{
  "num_attention_heads": 12,
  "vocab_size": 32000,
  "rope_theta": 500000.0,
  "bias": "none",
  "tie_word_embeddings": true,
  "extras": ["capped logits"],
  "max_grad_norm": 1.0,
  "max_seq_len": 512,
  "dataset": "wikipedia_en"
}
Each number is 128 + 32 x the weight over the matrix's rms, rounded and kept within 0 to 255. Layers, rows and columns count from 0. Numbers have three digits each.

# layer 4 attention query, 768x768, rms 0.0298, rows 350-458, columns 512-639
235065095138165069171129167115107121099098190142141199118117151159120118049092096117125124115140066111150160129141146147122029145113132080095118111103134068095145225124140159171123150123081147068135110125114124082087066127146193143146108154168113169157135122110217154099114121124127120146148071150073170140091035114087119165180093130129105167096117067137158103119140136177127115146152
132167179016089166112114182127146150097062104097187094110115100143101143154040133122169104141041137114165223112091113064097226110142160139155097082071135120157183097108132175166115195125140082157154114191187137161124072143171133122066127185112164126144099108075082142098061132088162071061134207132154139175153170161141120136138080151168110107081165084103104105097133038120085094195180
174023130165149161086077098187109121068103118115127064093143101131130159073093161121142134051101151088107107176111117040094125190147159107149131107143157120138120077119177148209128088133099182063080113120190127200158163150117161193087152154105103153132161143186170103138184145114115212159113077127102156104130130145120002129160065197101168125119089140172192163090165050069066210132032
138137168071106113108150180070137082139163165145134170155115169128196134134155087181128106102160170192109113178107093140176094143180082185064124107130132125094173204085130078178169153118103090164210102130135158144143137110087140088098121105131132082089076176032150120120116112137149173112127094122142169108162095168106140066103085120182162122075132093056174152211053106059091115095156
157131156113125156066133111148136079153165133122114109106121119164118113223064032146111127061126119101180147161161155122141159127117161211157088105158109128112157139038176169133157145109119209191084169117063192156179112107165098130056084156150142182183095058101079117086126165151085129130158075118168126069161101092082062128103148131104199093077140166118095085123082162147080162148079
148094157096124199148187169174130087111146115112077105118084040137132166203162041197133152123165055106105177153125197081154112135151159127189085159137213180100174100136072127235139064076122199155107080076141127158169138130175059115162094210153064150048196125158106153120127141072096139168194197127126078145141121060109120055188123109094111124108140189107133134133062067145127092162061
107123135088094126139160212116061108136129102123177041115049128109119082154069202124150126207079136075076109176109075166151182098162123223147064151154072207088105157120176220084116146146106140124118095100255102129137102172121125192158126160092128140144115107169157137203154051119216186086167128073142035039112121146102132086149155097104077161133052163119144093094072140127174149169103
146170120145213152182201099155143138129084177089138137117107154169055031229132087126127155059130135115159122200067148161104028161065171158145099101094139119115135160059088186170157174123116139142162052098116178106062180105162131117073099148114146074115096073023111082132116193132093097141069153134161153114135099064065122162097110155005064131089122103187084104155131094131105089104181
115166153079157088143091165110118110102132110109090120154168210102125128107114098111125124172124133102081122104116183183087028097183082165106163106136189133090074083146176119052194065107117097149141130106202091162082038126120069049094179130197099112177142110077120150200102086113166135105122118111135159129151147091173146082071148128140116123131138144103179114096121182111181159060225
122073136087075117241132118131158120104229087159182123143125144172111199056178175130056178146097101147130084107059101058184118087119103114120111072131112060106090240137115108109118085057050146203108143113131150132218136186076067133145143149072126127059148062117173164124124093113148065095158091093169114103141151129132143112105075139052117130112159133067132179160124123204137114124184
118131084147101132139119104184158071189094205131154063137167122231168126128196126113123152088197086234149089210148076061162182150149060084149119100106225174194033082073117133103106094114067196175084138122109123120179137144071054208087112217083173123090171114107127145106077135174136096047083186189188167162107149164081154075094094159061185116082162144155119062091119049124137169174116
159170120116117104088127186133122140105148115056104160136127154101079168066133160107167069044089183118155147137194114160114169123083160113095080125116109133078057090127093123130106142208113115154110122189124142158126156155122136116124174095173149077183099154168154091209145147167104174082036128149079145141108164142127129148073216166143034164146106120255112136085145128143138082064116
054136178102058255137108150112092193207150116229171184086153076167173109041150163171109143211143067111067127162129097101114168112136079172190184123145142119171129140132165190084048160121159216142100165203149090189196135179109135119090151223113069204090162061101109161120121170105139179160164199128141077127190129126114112020171108012157100110123134201076114095104116131075104079155105
115088144122175120072133142143132165140123118157116114170137112030113099133167106091097123100109089155079151097173183191107064179155186163118129238115201120183076129192095075093132071194148059194122133197102048076121145203147200190146228137157068120096168081147120150157099137136166152136099096147130151110159165099060132158105208164153072131048168154081202105184101104115114183105157
132138131175125139166206100158036084167046153170130086073105151119082151107107106089169157093142109152094100173146119033108167073079109058136099190086145145180134114120160135158122129125112110041068172125109111166100139085115091179127080202080113214090087087185100065110190114091147099188133193182077140187101076114115137147115132135111146165149114122168154152103118121096105076170101
036158111106081104147172173095101210189101024128161157202065179086152126156154132107097173154133134102097099091166145109081076058170056140126152198131105150098170114158121161173141088158135053162195088155091062138156165162088103101143182136193155102143096144080171108132119156126212034116124116131101131109089140129130117093124171144198113067073177082068149113100110181200127187166158
137093255079140122059143098066135151132149128125141149140150135108123104074140139157092128110133104077118079102074163091098009101138078088094148166098161075133171138145123098200117100076132128126175146109182124203157166020135140127127194098095139115066180124111178094132116061102190070117108076101085172196164089207118037164137110133164042146096100019109134150197059088069062079172160
084111117105125106174115135142113063089116152127188147147153069109133129154162117095158148065148090125099144129103104160166159158147160093066134154168092169137057102170113170104065126156201138170054152189080171138044124140106089079164064179064116079122150118242150141135105214174091153165067142114107144131076110133145151205113092178153149135128163166143211131074102112208156192181122
148165142100100184111091116153047126161115145045096063116159093099117100165091096024124120135080121167124107123095148112112189160117098143184114169124056154100127143111157155081156150086121079110143155092185139139147132090141143056106121083165144104199161194165142143151094159160178089145105189090154092112188188104086063145132116110179066128120162096084154149177123137173130102119115
117157169162128142159123200134137074101129121104138125103122108121135119093118163142172160042133073130162157143162131138140198088124164152140171215166052149103099131033105174127000132215102226109132188111090154153167201141187092092116084142054160102128029172190077163053147156158116161101180157112182062128157182088131122101112151127130149072109190186115151181117128133231103115141105
147153162180087178152101202114202136135114028097085178104143159131073125091098106135165152206187148116093139126168199131169098163063109072074180070146080121052000039163127098147107139171168142092042096162094154088134153129105255169114170107105084116159184079148214177077137113087110156126110154121108131163107145184149189120122077114101105146079139094171109100079054149105163127142137
119122132179152122128139101151120154141084121118149097049073094127109141194196072102212145158103138088056098094123167078133198139133152070108127061133085108178093058197145134125057233183130172126091197136088159078162223205177127130070059110084076200151116119223088136061202142131053162153103097117120142105176107142206051199113111120084137144101129119104098149089074128159174149163066
192139096158119135223168092194135137107138172188135157063198157179110130160181141187111183105144117089158091149155150066121056143070121096196139083129096125095134101075203140172081196131165115160101149119066132142103160047061135187087064223093070131180168084095127089104174108069130129101097148142118149111094137127060064073087116139009111119018113100115128054137107071017121079171135
122096078151114114121097132162126184157177073130191096107078072054142079086124084155131110176136097117129109050098134032036182190118117074141142182101118160106150150101125190104093066103139149132135123049098106037129061153109111147167119131101112182148102166133156087093158107080146183173104179098205131123058102121093144116130094145068115150089065097119149133000158054125104119152132
171124181102059099141103123131176115096188194150146118179089084142190166129104134073176215090133158122131109059118121124100047127243113171167159112183164156071117195203153075135173091088104132143135130104157203182071160106150129118116136177221138178066073104189113193130120113162181207131167096125081157136104155149092117219145158180187096122192141116104033110191137158112139131077135
112075087106162180084166148103110085103088157111099100132079149067135116165089113102120081080160189110183144128109043168085000190134220048146102139095092110127174124119045166160157118142096156073182159097196116208186115095109166098200152085168124130139143160151099114150144119129129121173113183121207157089059056083233127233160192158161129101183170075143139050085125121150104116158088
163126151121174125075116226137077106205042104081128163144093094112141158060056195105080122092101132154112147141158255156111105086108171160137091155114166131168088008164129065191091137040194142095044134159072090195130103137082131110096173158097126122154137178109138162091042162076206184207109209100158192103089123159140120188093150112179089115109121138131141149110153092122100099068164
114077119164162212165099123157065125125099146122149128114054081159152102174070136073129181136132166135058172127139134061120195184066165087140105168114073170155167097084125220154131097169140130129092112113183135061113122079121169151143001163089166159194113117176145139064089194127135079140135183047149159156080165125127145183160138078143102085088139119068105113036155116161121117144111
137161103093139131183073176100108160207153145177123163145115114137179134140139156122190128108129067167067129138150054158096169191128100105138141110170068174101135224099139102097147189110117171127087120108079142116140161141026056115095202046118093105123145078048146143127150147132098087164101150028154117110159125083146130103149051141114170141137142159152163159136177081118147075158109
170174137114155111096071185097199181215088119170041152214149172163102087135087116075098117250109048089066183187223111124071086000146196213122098110092161138124105078151126137154131104155139123185205150208145153137101067143125148108128130132164128165081126100066063150097093152133132050180087016189054155092173111152139072081099110141175085097157044128108180071103097166088108115123129
131200137190200150070059193060152193111161135127134158176164070111115204159086186112195148205075121079101165209148092247114130084145196053168137154170132177109186103188129030119136143142121074095175168104172095141150162043173120141198197152141092124096171099002212136091147079108128119238087074183057148130167112150144043063144116109224072158177051134105209129142085146128036161021152
118122118176185155143153129117153147123156173138144129105141161161085148113187146106122117168156146119094109159159156134153145100121166146107138154153112085094126095178163079128082086117133174076103105171136123095076212094083138148047137101118085135151155084142126136064148072098120138186149151101159112139150082168126086109077104178148103144121145099112140120115026139186119075119093
143096105165131191133098126126139180153154144157169111139114050143153164156177104123078183116136069157117092145123122110069055162181101164156137102125083065017210215142131069202202120082150113184169127148087095058175212215095135122133106148083126061106193096082182150081158092147128070145116093130099163116096161129060072111119157134142044120118189149093098174168027130172148113092073
086180094120197166155118109151180177117037135150178079129098074170140130052132104094095109148103085049110202181194134115098118155146175143136120111172144106084125083166177074131090084154124111135083115082066107046221113137174044179193135140157114141155152142159109143105103104094142182151143096136180090105209180158114050051114122078103139152129110144164114056141123169069145051099096
133068122123079099158134124126123130141117155123115077128103154060102126110124120116133107134111147140125140137094191075132096183117117152117148133131127115154108077163107103147105164104138141134131155141087130112135118138101135154163135133120137134120095177135089108158176135104117101138122099099135179158133123132146113167140095161133103123187156096166106116115196105141174109090152
134139135106137155100081132140145161115105163118100119129151190166114155129104125151133173116124114150133085142166084087081142148107127132146172002141137139157153166125126135178127171133164070128152141084110098120098103122115127116117139145105118148096142187133102111206107136155139104128156085147146163188129097145092131126134155138062176136115162126149126136151144152129137134136127
138160121125137112130138141149143145113145123140135104145120135132130156182105104125111117076170175138131062106133086131149095105107153113108120151165130157138123173122124115160136128215130161138138144098133130106109116131136149116109108134109134107148140173123123140106113124164141083129120121115135086102130125111132174104149106153106149118141083086131150149133129084100113155123129
133128151113151085124178132165118126116105074076136129168125082107098087141155192133184109134108131109128116169122158139158085186164145176201148129125112148121121091089103100105071153143107172163147111148124096179092143091125169111132132098122143156153099093128142098131145134093113106148139105112163148108118142128177146145119073125145151107111097179109138143086091167132167121166096
154138110150116118180168168137141147088150118110129138150143150097104106099138159072152142122097124097125136139128176135127143111087145170170134100132150153137131119136115137114105147167152127130119135167097135104117130123153169121143162119124136126136101138119111133119106076149122123140096140115139067099156139159161156136117137120141109084177124206124140115142093163164088110135157
139100143110118152166162077119138128129121127122192090165169093054156128092106156104156128085134164128138182121106089126122138198140121147153138128165118153096116114172156153120114107090138110180123127159098133126096170151146156147154128125140132157097132101173094119114142117084050112121133080127134174123120121127138133139134106071128090128121083156104133100133137116152185117124086
139121156143147127144109127113098124153100147105133076171176201115123139138069141114120128118144129149139133127164104122095149113137110115136122170078135101148084094081145120135162138130174062113119115157140163111133060132131101097153131153111175144111150130133146131152118115148099098146130073142110141184173164117096144127091153152113139108092141152159128135143144159137085131162130
143109146122114133104150097117192089146104120124142148134150143184152163080090110149081141112130097146102094079146117118138092151135142099068144107153128175114112175147172105136085129063136125117145153062153151119126142083083112124114156116078145106124121103132147192133110141192176157091150102110096108073131154105135147136163115131095095145176138137150122112173145123136108097091125
119101110145070114105172145137151116120180164105106155136100135137129117133102146089134108126124091137098139111157136127147145119154119130091090106140126151152154144119124124134111108159092177081129124067128123138122138079103105143107170132099107087147131167123148139144064086099139149145152133109150090116137096116129134104092097096125127134185109103157128136098113126136152139168081
091142109158099127173147167144155142101145085135127120087107095130146070136154127105158106127073131153143118141112134176129130097122133105164125130101156153138202109120114115113067114179147187097141146100131111109145152159108116177149091102149128171117104093148137125109114098159137110133162156120140113152114120107141132076147156187139137089123150184148130147137122083130107154146169
077110119146153141152100152129107141119144169136083118139115085176095130091162097074106151112102137149119094172134151116133092122137140110161128097105106104150139145123107127102173144120098143136153097158116099105172132188134172111159119089162104160127132085151158123092181125120120204128137128117069164127111104170159096067133133132121103134125170156163110109134149101168123104105130
133148100104078103126117108097140159147122157139158086121152141139153122099096071155092127137123141115151076110146105075102123183138150160123172137097127114100117130099182168178131109150132089146173190154134157150120139156124158108101130149151159144114093084127138108144150164131150105127160102176144105117120203101092124091097116147100108122083160146118112192112123152103147138069159
133085130129127125119144112101139104107160119153142135108133175076116126146162149230206137164147141101112125140105107111158118152140137126105090127140168114111107164123138147104122118153058114128081120142104115098115106063142125177112119166105113110164103117131161142139074125128116095126151135147153095089142188154072166189138139080179123120163101105139132119090127126105158126158080
148170135127138099120126138155139141160136102103133113140108110108130078138093161136150156194137137148089103116122149148153123154141099139152073136114128124082119108128154089112085113114128179101110100115135106113123131104143104134124091094125106105083132148132153156126092089104160137131112111119155124105115134110158189121127096196105156165145109131168105119145134150169110114159156
163069146156109124099119129162080140069148156104108146113094150119109152158120125091120089152119167148083141126127144205153074102137119100125096094145124063130132118078139144197170151157175161141078154186152117110130135131105134169120162135151112161142162122119103083153141118109131123141104107139087145119147150135099118139128136142134120133135088121130120138148124123124173142123147
166136122136100131100154112117135172105112141147189153104147177133146101148135053152077146190194108151174148098119119103115122106149145093056100152114131094149117124131146141134149106177134114138110129153177112115142108149063180154153138174131139093123195115107078145083105138111109127124116113098088146173139135115156119210112113234151168177114147084135114145107082203133179110131167
145125158134125112132123141126177135126119069140107076154154125161171117123128169096091133103084154117116213144154100098082104129121149145203113181136117129129092066141130141128159140089159092180064123169112132108155126173141088082102119124155125123177098145133160101155111141107141085076134161139133141173135186103145109155092164072094081121135149178112178141139139097134107123141157
104039158163108151134182153124169067069159121132134120098130113139123120138139183200188125118096101052124124165115144143152054157141081117063111062154126146157042174136145106140105081094144144114177143059110103109097107070152140170159129100106109134109127109152174122131141092131090177137083160123148114102138130145177170120149090071155164085194109142146095122127130127124139123170085
114153080142105160178069159148122114159121124118079082086102097158093143132085130145099110093121155140122110145119147123119091127124127135203143092059143054106144142084163113138113142132152099111135140115118140167151185139113138151098123101116130156162096146140162077132147125088125121109112110109142144115159144094079093072083104150117115117155140128121079096131129144147111103156164
195146147139166113139157128132122112106106157146122094136148191108113144120081110109064185108133146151153138142163140125128117105166105135137125143099132130126140089071147141136172159128196070120146179155101114091137173151115105089127156083091115112131132145050141129091150190101068073085119115132061157158102109104086101096095128209119100108087130174128138154121100179096136113110186
150148172138157121118158120095086119131146178152134141151115122147144164145198175150146147129111148114133140137127142122152170116079152162087126155145118134126128178156108176147100086170098092140060116135157128166165106163153136124117158168116098107127132087112148078159095094121149089092160098170103114127149139141109094144139158049173166145092095114115136180089090107126169186163097
092132146167139114133137136149106138149176178204129116115091128176129136101173104190132124080110113097098125165078119087128181173115116170158136107155143162178108149085165154103139159085142174147114097159156183054149087150159082135104068159113117157076145109135132149088162099139136142115147172108167070092113146154139093141139102113100129131119121089130097130113139182121087138146047
158064112130119076114153115122176122069109158086184174142150106109118088140104112193175137104101136105141109120124129129138067141176139055046120160103165143142132154129107085170133117082160092138142108150110076153131099129143149146117102150116126180103167120089099200146082113095117177122183076037177135112048087108140132116113100131166142160158134106141118159118127158113109099142136
032122121121134137121123092115071153171118103077065061200109124073123122161138155164161123132133149184105146132149147163151148169137208145127127200153088199090131059184114113047096101138134106165098123201138132152139071153204078134083105163132136147120103141150140115175056108167205111195134161201187094193070113134170116193180174126130114132122149132174122139149144089159038094127123
148123124098117124133138115144157075084111163125151143126158149147113091124144157115169153105141124090162131084112126176135105117132108107135121162118139140100130169097112145149175169134146154101136120104123161176107128169106105137101131116109111114095150079120084153132106083087138114110149082125055134123112096149106131132116095155145143125131146174132101120161135188091149134128121
124152127133082119118144131181072152101102154100145107119083169138082127151117072155122149121151157177103090113077095141138148151140103155088128116102135135112094107125127129083146136139165132146137092122130111088160173117102121135146060138115144130052130172114102122097175157131143210135123116098119124120118080109136166163093125190101138133164133082164097112120125152127170095184154
115140118098135132138105129173088110101089097070150167037123126120070085163172127149190099145135137104090125104119074155190189214096176096086149122133086149116157144133155146075084154105146198180103072083091156169134136131218115127128110092126142166072174156143069116094098116094139196138127147139153107049110106121154162140165129087144088136163087135109154093141151143122183131194112
184120134157108137112113110201112159103139149116129126090176174118072132109130079125114157136178074166107112123082103152184076167138109074102172097110151124128100136130126141137129070108122158145131142102048131168123139116094169137130064121126158118152161144126099151080174137110091160100126113067104132105124087105120160121089054200111138150125134091162106128134100154139164128151151
098148104103212126099137134151193142140134143163139120125124101132104121153146140113091157146153141117081203170169176081115143140149150190178115165184174166123133112161113145094142130139125180154085116136149151129140140154169089134099078187128155180092108146117149082112109096127112038121132136102115169143120146107173088109098167135089095152121132186078075158093144123152122171156137
124118058128122181244114118191110131120130093137125058049149104180118098117110113130113089120160114186063149142147041097148148129117134120132073124133164163151134111151184215092085178136155140133099078154118148134148173163132104139109101167115132129141152132151143084124147198087102145067168156145142133119118118119105145043104074145080187114182110191152102111080137108101147103208081
107084111117144114086106150124163127112160120131151142158074164122125135087121166135114195140056173074117092182104138163099091115160137136131150126183147086134086206191155073139103124120131118137163123125159150112051143110107113099123139122146154070102142121150138159112110106185124109077120129096127143137106152134148154142138158080167148136095185111092098133153151104125166140064085
141102130185080135174107106145109099128093079121166083131103064115082111134102111111123117139129085138141137147093105104112128115122104084120148118030116101138129137127212117182122122156121124126118103082117143069124138162126151159160081128147133157172120108130157113078137163109103156191135109164151122097099136114146142143126091163123092153140086101148110123159145126124187108173171
139149152136101090113102124062168122158141113115105124193126138121183151123116162104114135185084108099162133114160158070073118137133112119166140139115049081144149177114130149111130160166090066138173204106179110128128070123095141115140141100136100073161137104167142102148096077143122104141135145138159127133157184161137125136112129137181109125145154085061144147145116142138123157133084
131171066102152134136142134174107117113158199140108157083174161104088135146145134126126133171156082137087124126108083096189091125113158147133134104176160124107152087082138156094143169054080142122123151138121145130152186094134161129141116175106140120120139105128097141087182065152126132140108072133119128125162165135140117145058118070084129172093113105112098127164084154156118184117105
103169091107209071132068164141140129129143016072113090139136105177134105112125205133165112121172076126076156166148139161123190072126132160202121192177167120121114122136146167107128166171116138114123133134189135152131121150145123147079181200185148137113179170106162097180133174083172169129153166172119136152153157075126172127113188127076154149154104166124151115117151149110141104154132
178114110070125147103119123153121119104104143128147114057119113156084111149127089079213113117153179103130145118149085120170096170155169131142150081149209101104121122196160113066119095078106153190121171091118145143120126133168150134086128142126133148110127161141163129100151140064132151127155099134149094144159106119147180107086106118092160168153162209177132077105112179081155065147134
084170175139127060148144107108123118130093154070159108113119097157150108142136146149156112119167156132137136083097188183133226157172163085078122100076100143123079131120097157112124124136070101066160100108169179139099044155154146066148154105116076154136136160102153096154111135078131120077161162104155095164124136101136165116081099150148090107159110166123121141071141113135156108129133
110145031091133108144118144081100071124087150131047155165110130226120121129160111125162123077096135150156098090132116121146089103084139148166163092120133089138162124118176123125118147116210096110120111125089171177133114107160161153106137127156093143121143101145109132140165128132173079109135096157116167117121135155114093174154159161078090122065112083164158085128115142174099100077208
110115143117144122120130108078123158107154086083091152156076151122128134115176142112076114128125161151142117169114094147111104126112080155155084158108112154124132122109112100104152078184138077094140139211163112154180111149103156126179140088116128121124151114163161106110132141206133133141140181117096121176142145107078091095175123126127132128071164045125088158127119190118072189136123
119137074086130159161090150153079107146114133131129154051162137182077087178109104173135094154131158162141124157090107118193151145091160124118152132118095111195111099159117171112096189103103144138121067155070167114103100112113183157088103133072138140093136115125112141155105122117128143103094136116164104097102120157126135142077081150104157113104142109150141097147091185132104088144165
114170070139185085085145145109046115115107149114095086172148113096092138166160096148091111139117149157122099140149118104106121084140167179172186139100185101129160099138160162077151145165090100139122152098130178102093124151164099128149125151179117149150156143129144071128170202178161067120121113132154132164143096141067098172134134138120114142098138140176174144106091143131124117054153
168145130106135099109117128133189121119136133091154130147112142133160099125133096175119144097089123130168091130124108136129153114142130072160149127101100146067128123102104087162107094093147100089141159152103111139144106129135150104122126138137151107119138136149155151152141105158146131092145193132100157106088152147130075158132165133128133141133102044131121135144162159133097161100125
167094122128096214106115139138105091119169151122124130137187120134136161146182183141089148085087189099083199135141154179127161140148167115144156133144176136181152124163158150177144098117088186135087150108151145182099130111124112201135170181113098224182130091124114133146178127110110179104109129133097137211171155133111184167080156049150176124124115185083126135123111082112172147179115
115114152089130031142130106104160140147088206139179142213091132067198118108122138123118156161114114151130118112168188179095114167150124094119118135104132134165124097148123129125134118100145077137116194144141136151159131103139102061151150183142124129136097090117095166107098115156181055082088139129169170090108149151215091094141138139146068148143149141117146161118145036153095123064104
139158142126156077114057093106119150186085088106095154200107152116157148137153132087125143059075100128131137087156172194118129108101095130161163098119105148054131114146119056123114150162166106205155106158162159183153169110109065102138160135158114118160132079161089113112148078131178129135077105161087194119156161118097134183148211148129105102138206116192162157131137114163086086083154
110114135080120104093122173084105131152125139179064166186099182128129100180139130109155068100139153147118088156148168134105099107111132139163079148121124178121122108100095079136155096134134075068161184158141114166141095117180096118104168064168140070091132119133139179154129152170180169167143167138130154185129110164138092127176177136137124112145159088105124154142087151190053130117178
144188163054147053145151172076072129171117153151123209116129158153141184174143079075112158108127149149148113168158149057115112106103094097113137134129121126103156194122087123118130149111143151142123105095133124105145118043146104090150159064180093082153101099147160178136142106147119120134087112159070088128168187137111067168098172162099114136091160044116087139135113137143097136057111
102100099146197192171126062167142113116112125128090078166133128162086104089150118097069125116143085084128187128193142110118163131130090106130123167126137149134067139163137148099096157168132113130086128129107150137127122133108116192208175121130093164145131053145117055185187162159082109125067106134124157147136111149108158120120141107115091117191132171160132136092169035106119134122105
152149165140091112140118123155152155186134133104143083096153144078131134207091085148134106116112096093118151101158090192159155150123165098106131111137104128129119114128121123127087125146099195130166144097115105138123125116133115104155118058106127147117146161137096173155109132123111190096120139105099129034075095090153114165111136150161114146138145138114163179122121066228173141149153
112128113144135102134124116176208187160149124137131077098122168134125107127105158118132114106149117183114127110106149145136131104143100111165116136149113129103121031096120111143132132094139149157127106156056141130143150229107134158101109103136126140153157111093129060165130143113128081065112121111124174105147166092108117115103088178094111141133087124157115088116113138176155097161098
142091062199107102120100132166111147141070148117153137132112113063106139139121084072108128168154079118162148099151102126151110107131119097102171114037142141090136121115157121144234124085077065147082095152161133092093116157131162109135072119120148069174125104130155104096124105148133142147133105112177168184136142141148066086099084156140071180155096147175160116139120176120163057123158
099058114121125110163202096089122095125103158137151090149178097110165128123155178172106125081149121120095113115120115112100145116169138140083099120186122119177115125182094158155136108146118178025153177063147093182102112091095128106177095105124117195107092161111087197136119129115122145134171104108137125126141065139123090105138063105192164092134104116070119185126107105148147126100097
135145121148153114092108123141080071152124113168156131090154120109105142135163118103098131093077128123144109111179124070139114165144174154046183086046141119125125159097175133157116187073097144113074145118127096110106136114091176096078073107123153100180168113115190150079232194138101118160123079105111179161166169084145115139144130137176139178100108018130140118150071086143147121090169
087124038147135183144086138145101132166140106119127128110133168163101147123037156203122138126165063117110118142169133104143139147123173163165157165129144128129136089151121117116176133133155170118051139055103154148067139154150160170104105147116144170156159117063117118160160150112116135119118070148128121145129140136121155151121105114105129131168132168123099121142063108101124108155146
123122152116087110126088106065151129178111145070109174193144147120162102148152183111100113128133159152159107111154121156093132096127142114147127202135089100078153061125081120087156083139133104106164164152124119109133137154116181112133182084151114066143117146141124145156093095156186086112129090139128141172141181115125080166169164134211078104063107049135088158136110103128110110094167
138093090087142159110125151091140099156134103145142171141090110094098140047169201066179089158110095175099132082165127116146077160118170114080107165116082123145175118148102091120164063146170154160115136136167075194124167189174156129138078129146179099144109121160126144130100136124171135161140135145112172127133085112111138087146129111123113128149134151155159159116135148133137070084161
172145176156103109174139159120127115139166150137159108126129167105114152195101139096098136121111126144110114152169134121186096119129172090111104114118117143165175088118137112077163128145129109127141099161103143142173133094108143098159092122120184149141143163120141154082127124131150104111131172116069136120186142072134104130081107151111156117160099146105125164144140161100118125165165
138173130134134139181122131087159145155136063093141133179106090176144096169072140124169108127128103081097154117130158173077140100141166148129151157145127116087158110147090133133154134166175152135197155140177116144136103150124104111182177148123116167134121105108086136106107110091144179122108131106098071068112101115109100156163156154137088094118111167122122168139122073135149087093094
155148113092119077121104130166128102141138134155155095111168164127155094121102099123134157165103150126104128110153125149112136093116124102201187152109150151132152132097130153123162233113123093100100070188123175108096142120126112141114124169101128124150136140150065098098158133143114087075099117180097155142169130093166126140116154113126130106106146136098140124118060113088090076132128
103154142084115084066140094077117183156130139097107138186121162086144126109143138163121167117165174207196121124166165195097124054117143165152096175135131134116155155127070091114181145126158055135159155187159137101155143176131131194098147097139102103086059105102175159129114105104107068107109136166054157181123094112146062140173202127128033094088185109075140160115062157094090109120139
144184178127063117117107115122153107117169098120157126098143115100116134138042137116121153178140170118166121092139123158124093108167147174124152145131146151097133129117156138087183148156151114138104127168107114128072174119152148192060102159127133100175130089131157173089122088107127112162110111107143114142119158094115119131147134109084122151111117109164143120123076161110088136129150
103104152119150116107116144180134155073109151101135122106126166137092116173129148130131111130166123144126103089113158157149128122129133134142162129134158117090175128128087101138147169104112132128156125154118137067123158098115115090064061117149112153073186140119082119152128102166173171183126166114106133133109129143145086149141176138104184162124167113116165109100148123138154131071140
118170099101116113089118136135060130161116135110131180107115107168162120156091083165115138170143129148142094135139140071130113112080177162122166095135172123130201123139123151099152121089107057165092086145115115124139123072135118117071121169135109100131117133078103151137098135142166142113106125174119134137149099154094094138134232132068152153115119069146146111138145117132098124064134
072144085138175087154119129149138076159123148145158075117127068129104112138135163080154093113166114173079056069113071153155139142154176168069148094136179112137122118230122148120165156133106132149129184029113124108162156169133172117184097086145147184088097198121174051086191133111121189088140143119175123120148103143148139092122015144152139150135132126122099104121114100134176140156154
133138139141141168128136135126124102164135115075126152104109133142107149160082114118098158132110070160146117171165096134121153075125121133189105103149103125115117089142118122109127109106158140143114139102139110135144147168153125113145123122136126088118134138154160160172127124157138146157102128148111130151106157101136162134170125124094119141161122166118163132166093140139125127119110
108128145125181128164105111125161113162120166076177193117130100106156131141143117094104148148116147114131152119147099115148139135088181096114142133142095123138149102130111149121152127101109133073094121116167156115137129149147157097162141103115136120125117108140137114143116131119193135124147128073149101082101194140123119105146092113131130123106130111101141123108110135123184140130151
117139125128111100154104111162088143142130145153139135127110135096147138125140162096129109116125148131133127125100135135173103161114106122135124152105127112112119184117142132178177141092106128088137132109136124095164115092106130142173170093127137121097108125119071091124161134092127078141167126098132127102129113141098111117131144114122161132145112105140091142145141118155142096131124
111128100138128103125140142137114119114108156167087079146130127121134142140154132122115120124112140106108169136136148168102116077173116098175106152128114122181121158119109114134137135086096152161171120123105132151113118122106101139131089160135139104116129138126085097122156143130104130137144134117132167151160076142120131161142109140150100134143141144156087088137127106108125151142142
126164140084152076088098139128061134108164146146107114127100123125138146127175130129139138115154143124107129135108157132133137118150067122149109147132152118137080169111126146174126114135110169121156110136102146116141110080106081165137092176129141121081124137105074108129114134121127101111161077126122130121131073110080114161104157192076125149107078108092086133148076093111092139143116
137138148132100128120128151142142129093120113176062096098122112108089121097123133139139110119158090151112142134127145138127141136142090096136135114147165118174116134133126082141148138094136107160174156159155126118132142121132109122146087175130154117134197137134139125146122110153106165114135115153111131149121072145147148161125159160153099131125102107114144121127139110163113161142111
132113141121162138120139126119154166104081097113166165117132131125132100142096108140096132128094116122130095132119057122145103119081170115099115126125115150137161136143143153082138110116179069112098135119130124151081140198111185065142167107122087123133142132132171092092056146143152184176107128149116089093119185118168198063153077048166119145121130133152170103097147159150198122102135
167100129114115131164133107162136091118164097097175147130112140107129133126167166125151131145130137067152132092108148091132148174119109136135117134121125126092126197120100141137112169121104128097107124151101149142105118155150142141123129107128105096144115103146125119136109097100153129112154150105122154121148129124105144125134129137136169115115131101093126147101113111158128072125125
098157112115114172161113080115110068141181131093152145138102130133127143142130132116110103149177143144141127132111099121125132101150138153150123162124145120105079142158088147133137143187086129088079106109093125120166147139171115149123160105100101112133088121108118136173154083088142124106142133135142127161203136142143115126135127103143159118120136112101070150148132124146160089144123
121141121163088077118104105132070144147162166140099109146131112123130142089115135125158129160151147165129158113127177162154132140179049129148150150097145148136130103105100109168137152108094171150180131160118135150139129101136101157109104151062149095096122154098092134158139130130142074086150094133113179166106083134110079146112150214091132122090087131148061168191089098080106101190138
152151127098134057109134133139101091140098126096079096088089095165111129152119126153137106141145128127152147096153164191108153128154115122149146098145152115160119121128113089164130136115117168145174148125173123151134151115150094123148119146107208084137102162099108141199098105110118101097156103111093155151111032118116094086122143132108196105108129089111114186120153152117093177169180